config.yaml
num_hidden_layers: 24
hidden_size: 160
intermediate_size: 640
positions: "alibi"
qk_norm: false
bias: "none"
init: "normal"
init_std_o: 0.00571
init_std_down: 0.00571
optimizer: "soap_variant"
learning_rate: 0.0043
beta1: 0.95
max_grad_norm: 2.0
train_tokens: 490700000
Each number is 500 + 50 x the weight over the matrix's rms, rounded and kept within 0 to 999. Layers, rows and columns count from 0. Numbers have three digits each.

# up: layer 5 MLP up, 640x160, rms 0.253, rows 158-177, columns 0-159
# down: layer 5 MLP down (transposed), 640x160, rms 0.245, rows 158-177, columns 0-159
up158:508446501493480488432557473522426523431567476463533561481508507483596462563432578531463467538529553500468471521486506506469533479460510499477447509475559544402483555459404412490570465486509447515472550574569497585475506470415465536518477428588464464479543551502446471499469474585577501470475493524528518491477552533494550528480430517520510456606514460479501503493449500491395440440570437491546481415583462567545531437585471559476513570482353423604597533481449539504472474520505494
down158:492565444513434558557482502501524377510493474516488466487441478494510479437482465501512498511488456502483569531448433552498384437477499491424564502476497492529540457482567565550433581563485477550565472417527474490481484554538516450530492541434459454567523467549498516536543386512425585533452464500456502485540417449473481424521550526448488524508488403552403576466525554588518507513394555546518522563459504410443497483497513553494553579517515522519472585590493422538483608416506560
up159:565564462584557616562406525571535487489507399498512488414418467507411534493406618437464496508413481508446475510482503540551486487481530540570445552518395493405541459531573525522410455556495444539409460426572538476493492501426542568504490449477515533535442483534490456486497588503538388544450480486572557556513481550531502487479473510541525463527444535505536427530502462551433507599536468554611488500531459460518537507443496360538546527484498443388573494479544523489447440536578473
down159:505458498595452438436520448445504448468537520514422511550583483518536481522519418550480536512587487502571470567515455560450505524507478544448498491498481513622533505523439534468564507410571529473563546495445469524447508555493470523476537491526463491493487471438472514472521463559458528431551541477489419493497417419456526495483554456560462495437533380493473489496479479493542539414412489456464487471565535536522454446554430548411535474450483542561528485526396508486447470493482524
up160:453618452428465449447522475546469506507546420584490406512529567567383480493525519527439580509428521453437530430482413577479469484576507486544524479466429530485523507484560499571520589533514547502551408390482533502510569545503488432486467556525557494471461450570460498483512560427546500402469462524572472494450536424592492553467461502426519503476538469555458553514533517459585509567543457582544523529590535445533482451490579551490553539479437451489451432585424500594532527396486500
down160:515485500402430464491480441434526435456484533541522449512546550436580470461466612507503466592526334437476536494518483470496466412534490691452511547496502524489485488546403484507466456569526476450434564515539530600388477394591423551527518547533585524493601479512490528532530469494510595548502446461511484580462477561539497606569487501460425520575472490492463537599515407588371543518459461507499417558538486474364609551452527466445374490493562514479533498444540488494566491580569458
up161:500508476447495580498542528575480466560564509538533454578538584523482444462543490446467500436439530511535475553509522554442459472456510549517482535504608458596485529519382507512467460477572553528468433488476624526499410468589544534508532526484492571463498441489460498427509563527433462523448479507526500478530483517476549536492474428437512591395553531444411466524471521524466559494477542554516518518474520431542481557494495478473475494389561477439426503386462512539504362502501470
down161:495462505545483446526489433447492541535427557490553498455569458471500575479488549463529473515567514430512524504463469516524568551527561468489410414485507569401549318476531516441530452563477476408543529581469485448476532462546509561506557520580510533525467534459557548512525434510525556519549472507499502502498526552529456560482528539507498515550520414500578549465535546511572449468586513505503444513590453482524522376523501512540476504530448532517605527557492473513459542519507602
up162:464474494538577533530468431434551501471444546554516531436560533423511402528549542530472636513485551463468457527474602486490517519543471484476392576457506467489501480507444495476513502464560517502383516453497464468486553516500496599421500449479522567518500506553467497553532486585393450462465485473507455420493450500582509465457509538568502504476501489476502529537543468556525492439531514469547473569477491521598479495496485552447507528511537440591469447584475550440502480568480542
down162:497504509413484469460464566444552462463575515521526429492502497479474519539509523578516509436493430501451492458467590415493536503498548510534519465495423507546577503447556551513485407451515491469533523459493540496486489588559571488568448502536449420449542547463520546504443513558548544510443461557529479504519628518536537474486465467468411485509545461551614549482470526528545463584482499586524531496487559479504555489524499464463500470529541550475494509581559428486547512493343532
up163:508511507480474472489493408441414492523469471527490461531437551531480451541519499430523590498509580521522454555482483541531538428463546468535439426487589495505426494464500459432520481559439532487430569502486583518510466452574501511582540440432562490509513514476578516500483467435421463412521500539505516450492493494522532585524494487462516489496468500536408501480546542395523461549441490570478498521579415449497522452592608575552532474496610449474513506605521564455399476557566496
down163:468458436508521478562514553515542494481493497490515510535521498448571546491512510591488453506483569464436525481523497486525464559505478531526618523444397538474524486529493529551487458462558446496517506515520451532494466606437536445527528538437441500547522436548467538515546491513545519527446482570520537506538525495526487403494484479539484492510416483524610567527497522644484500439549457426561484498487626496457495587441460473471469476485438537501442468499512431582574514500406491
up164:465600508539548558511534517536474477420559501503553423592502522497512500571555449474456498533541418491582498482512456442546489361596422558473544518526485364467534547502486487458475507460522494394514501480530540551503542456482508480529466569570505468455480485513464465482441400487431580498518531449439534482536499501534502513522424595489609538556521604493499489533455435560515506442479496402618506579621448525541454523535454563560557453407495474533430473479443490494488529561462460
down164:410384513526387523565447494457613416542478503488582540502495581530409441535529533561517581554420486467518526515504561466558588608555563512396356461536514539511537518518509554492485465492481399493523541568441575517490552491519541474487492489565446602454503469466533548604582489450442582537495516558539478520435527587539530616517583446516446407497440464389470475527488600466472547477518542540527450450490410505467516547493407513520447463480537468505458485494572607443455424404476479
up165:507421518531519414488428533480498554505424431512473618520489510511444481606517499526469465539530500617476479515560537484491481493527534506458443438517391484551490520491461542553479537495521558487559573536479607506462420485456534440539483519462590419476610468492503423524440446498511483513407534467517538561555537547505496541474485448536547567555608543544544451473586506465541521497445455561434589517512523521493461506519573499561502558455509484467422583492405523438485445455530427
down165:461528378444522460513397514493517527445470456446501450530498565549469427497507542630405426603551433578483498465504505486398409515461464395438472515481512521529472447563581584488509444472550505473488483519439571517476501437546599542603553446549523427516564584491436487476523469494533502555558524383465512495551563549452456580464519453528469480569502600528503483451524534573628499463448466468379556504445501576477427497494493460538476555447463490531529538441503545423501486456502436
up166:474502482392426561540586502490483479494448504560509394510543444491519556516486435509431451543435557533481480554434484567582515584575471502539515474506580458525509553452541502433571497458512453511563559460528577517567562364387440519492477469516399513463518487476434475518449460505490529468540535527432379532458416463572522548458513596466552484468562505420544503557542480481532580399510515500484571486583516523464481482486465469514555479533519523427497560489646501427489474487470541
down166:538461434554596513434471499460482508494487535531508510432546502522484432592571554524534468479472522586456446438428411504425352499473489394508452427546475599501385521551547480567543520499478477536552474467442555502551477558591625440394634521526472517463454463485496500447459486467531571530536510495512415464447471620485564371652534353512425503531480447456479596500487527498538475526510420527491497486529641496435457505493577553554461489513509509506457455500481549439518693604501448
up167:559501525528394529506507591518507483471560459451490519521512558471500580480474583540455481520491475366479443490436443541562434485525447481505502504599467527477523443494541537534487526557510396422480493449552512491472474573486444504545523547509530557439507496554433509434481534544587574425461567541493451615514555443518511427538518497445534446449506489535399412484543563515592471558481585574520509542545524548509530573411542462503398446537533486515495579555464522556461458461473500
down167:535524528515516439466479430519501587492459494535535401517495518530522524496486477531505465556561522464618490508592502467497454501428486429529533420407541378512479368438486564476510506497569440539516403500510446565503463553527473584486495441530430521623539447554535507487552463477541565538457496486507559474498425431496546436484491418547374496510551513586545508562496471533453429486563450518546547480553484454561484437602486556532463448494434535507538502439534550540499607516549561
up168:552556488488513475496489595455486560469486577486565594497520527473417555514517483475436507556526473470589576443467359479450442443530535485455462466466450476460449589519453540543534505438404462410529552452445508505509545481515586473554470607468434546487536458487420433570493494437483527484493488534487460521504599453500548528548487475538415560497548597440538457558457437445513640493476538467471502456485504506500625420564483478517498417510477472450596574533592544522533474425513458
down168:516431562467488510430420477493445522485607422526564548463556405494553578519398610442599470523464506481487501537463474557576397410516463482455514430445506436429526477438362520401574493555502511561487512579487446609485608543423467595562491501416446576415516459558609386499537453436395459541452499541593566489504563549566395525483477522510459438512536492453640556599520547586574538488416447504586529419476571532639519405512503450453498552504469516469547483498451503570511584608543515
up169:428449452487547453574462482575580533491495476506472561429513510481451442489486524556478510427592522483540575557523487525413476473452549525543413506425466539453541534543474485484430546615503581457490430554507428563445555618526502558448468428470526453445457472471511456440525561492446391448447577492584446548511534517456568497480561534547553457503441554525452581492527499537407518443495472442528467509432405459534434495589555470460490508384553469463622490433562579315524474419455508
down169:448501559406562535558475484406429503530614554451463508498364535464469512479553472460506470429399497495516520427475516463578526481610442469515510426464473481435498486538443546470493510414486444504447541460571617372520440526495580569494642423555535484512521434433478419490441384432503441488555434559530474462455459480506447447515526473552490551499511514523483409485553538461601438471437499547557479534587630470512509545473509481503484452616512485535491550510551577544503517555463481
up170:451466530497582541468525531410441521501404502438453457581468518578508505602495489569465541373543565459548473537499482548548465471442485577524485561610485500496512531437546478483560528566536462462517553485477428456405557577564512466489475446588407428565522524441511430502459401530482523447583450518507525524483480529450555453501485546585417571444462598466478480540466526535498560479450389540550419494486451572573512450532508547494529483535463464533502620394489558521505415500527511
down170:519500460515472445528561498481554451493524537522549563452540443453447523434543429520405489583518417528544456459533527468477571523518460527499506500440561596533570555546437628549478443425526542483491417532495544532562372381468527523554543528442574507482478564497456505481508524476482534589463493433457489523494533466508443527508502533463518475508527493464549468483559452493522432475528605503525538466489495481485461546485418536539514501519528508400394437550499488559486587466482488
up171:487456600488418448456489484547468549453487494462432458463453455465543624529504557504426573497514518508513405560490497433502440551474546475546524455457565525471504552439557481571538461420465474491458470537542414499579474448439586482483505534482542452410470468556499460568497588535490471482518525611474511452447562518497467560623480529529482495516560556519466532526448548406556532497493520552485406474548436478448573504439529449496518550459553521505514415463569422499534519542476448
down171:573462508529613471540519507455548503446589489504497452505499534461477545621537468583501541409483558551476544626488459453469537471526614515557485535508561431565489388439499501399526525518545480422502503412473505580509515531508442454581504480586397536482479518506463373571509489494529386587462471453568436552524545458533488550524491533466493502510492474536495484482531475610444562526521430495548541561557500476517560376470501493533471503522551538478475552521442617522550498518497498
up172:604540495438515488495436554470412482541521518464509530504431544437517563471574410468445516537560496575502474508502505576574504457523488526461502640518479505551456531480526364496493475447591503460481474465465450531504524404508476469533465559611510428551507532525435593551533522473493568525516420576502535495484510531479465494489489409470447444461560559588560560458533532563489547498571560465503456582390549528634418469491484543618448409454464468490478544524539518513482495466455410
down172:468452538604395517488481507506579422446434565440538524539608523487508421483410575417451528502427544470507535499481566462466533487503525430498520498432417540453434541524517598429529532566515484538532514573517462485449470504377429484522509377518460584465538537579574405501508535499525484523542512494437502497515431443487512507476528581492501469451513519507467462507499422469524394513520530519442547536472454592448534567577556513500454566477530452437465464412435490474515437459523530
up173:501484481604473571512493324567487525519442525561446526521512563546541492535627453538561447532521577471442460510445467492496472514437557450503489543445499498521483503532534508481475525451510419594507505512459362574560461436586471497449440513541455487649509456420500500481489500594433503458539511523524488510489464624520450411468512500548554422494592490529502455519397567596524408477512388509491404498514509469454493522399475473492549569546495535490559563471492484538464569551418510
down173:523525455388537515492540574435494505510580508385536438404503454466510479510389546511453515467530567474538522454458523469460463493558477483525543547538522464477502456499455460516474534500485506403484504538559584546410516511383447489510477480500464531381471533562510617572387447405562501487438473473511524488572498395471508544519460481507500589542396522519487582538583458516496488523455444524521590536528432547367464550532600525510524409447440423522442505477404485425510509503477552
up174:435544608499472545526463561471426416520443476561466527493513487483427643542520594483517566504500408563534500474465545479610462484542526459580403526590501535453454507489440498468436486601558521529518421545464434456476532552494529505503538496405470504534517479564495548535557487528543473536532557507549500539452385528523548469535525439375516453501535416445482527465555462537600584483474539497522495481526469517540475434443533408488560480496424538513493483487495508463517508589417464
down174:471467548495490384525487444452418429552435536490470542424439568537514534569502383608498547467563563415517507446517444421494394441470488425403568544491461517537511661541431561543482535444540458511493411564524598442570496505469558462528584542556542480486475576547499511516414554473459437413428463468475482516560582486528449484421497503479546576521407557568552534438468423537443481613490475549595534455548421418531512500512475517533446495582492467508494587538522452471460427527486576
up175:497504523475571445445536496613487409518382484419542543503494568459546455408557555470393434486457481578524532439478498530577463540531456506489481558515532435568539444470432468494552487570483485539482556402474468491500526571496535470424492525529494545497580489419514498502565463556493581482547511534561304382541510544398491490478559478511472507456606477514538530563500527630466513499510572558494481509519534604458533528453400443530470532519458482507440540589582553512447465529452582
down175:547558516496466562685517504524395640435467508558450487420501554502476514508492544464520457479518517423489478529455423497434509479412544535479536441456526563586502505496632457475521565446491427508605528459466605442454494454423489488471556507468416459435495424509466592537442481447491446568514507464535484543506482480581557467526529469485498421551471538517471505447511553487554524528439472418524462452514482478460642498560582566420493489431473476568484493426450397524533503500522536
up176:548532522482496424563603402483445526409548564510515440531502470525550535434517476500507494578462546490526488515558523422510562462513407452563407468488610394467536482524412574460504517590559496461480514475539583485428494360405434513497524621483496463503583517526429501509550444616500382621429528541462441498559511543525562629496466433487454525593506465550479517559609524480497551463496500470472523525482523532548415466553498540581507454611532551549432545397543468494546575464537479
down176:599381474463425486411425463587546495535476517511506488538534454397558518581493579513502565469478511499471472656504557481499524499544472528510626445488448527423566502522526524513394460494563471545522501492525447456531478562566532458514479477468515537382488409530492459495572519517570501400518504549511603520409463521388449506483489513542535488413480544404390489549437490469451460431504454538534534518527473472558478418457458441476535549479594485524492515499531494452515382585461580
up177:558569472546548524550508460487526396493482501461489609484446558489502444513468475544538457401533449531508440435551564479463446506410463474609431506415512477522505564511452476561562440472485467509402446563400473440544490460497545442464512499497554445582487490548456442488514518523557449412510510556527513493449553448480465433448506552455471545530493564516532545439467513497541435598525493516523475481425553579517447456586555477423415516571555426532452521585414531504568467419521519
down177:498451557537515426487555469527497511557491448587478430541541472382587475509455510467508533531557603487471563545490512566468497433540562565403584461545501482480473531542586531423447579526495476488657514503589503576435484548499430528509459516541507517426532518570547608523454426486453502591493477483553438508477479505514546525575513465515416432505487410455424514520472505546569531402465527476475537480588444470514569539437461449518527502387474509480558521457542471541445512523504505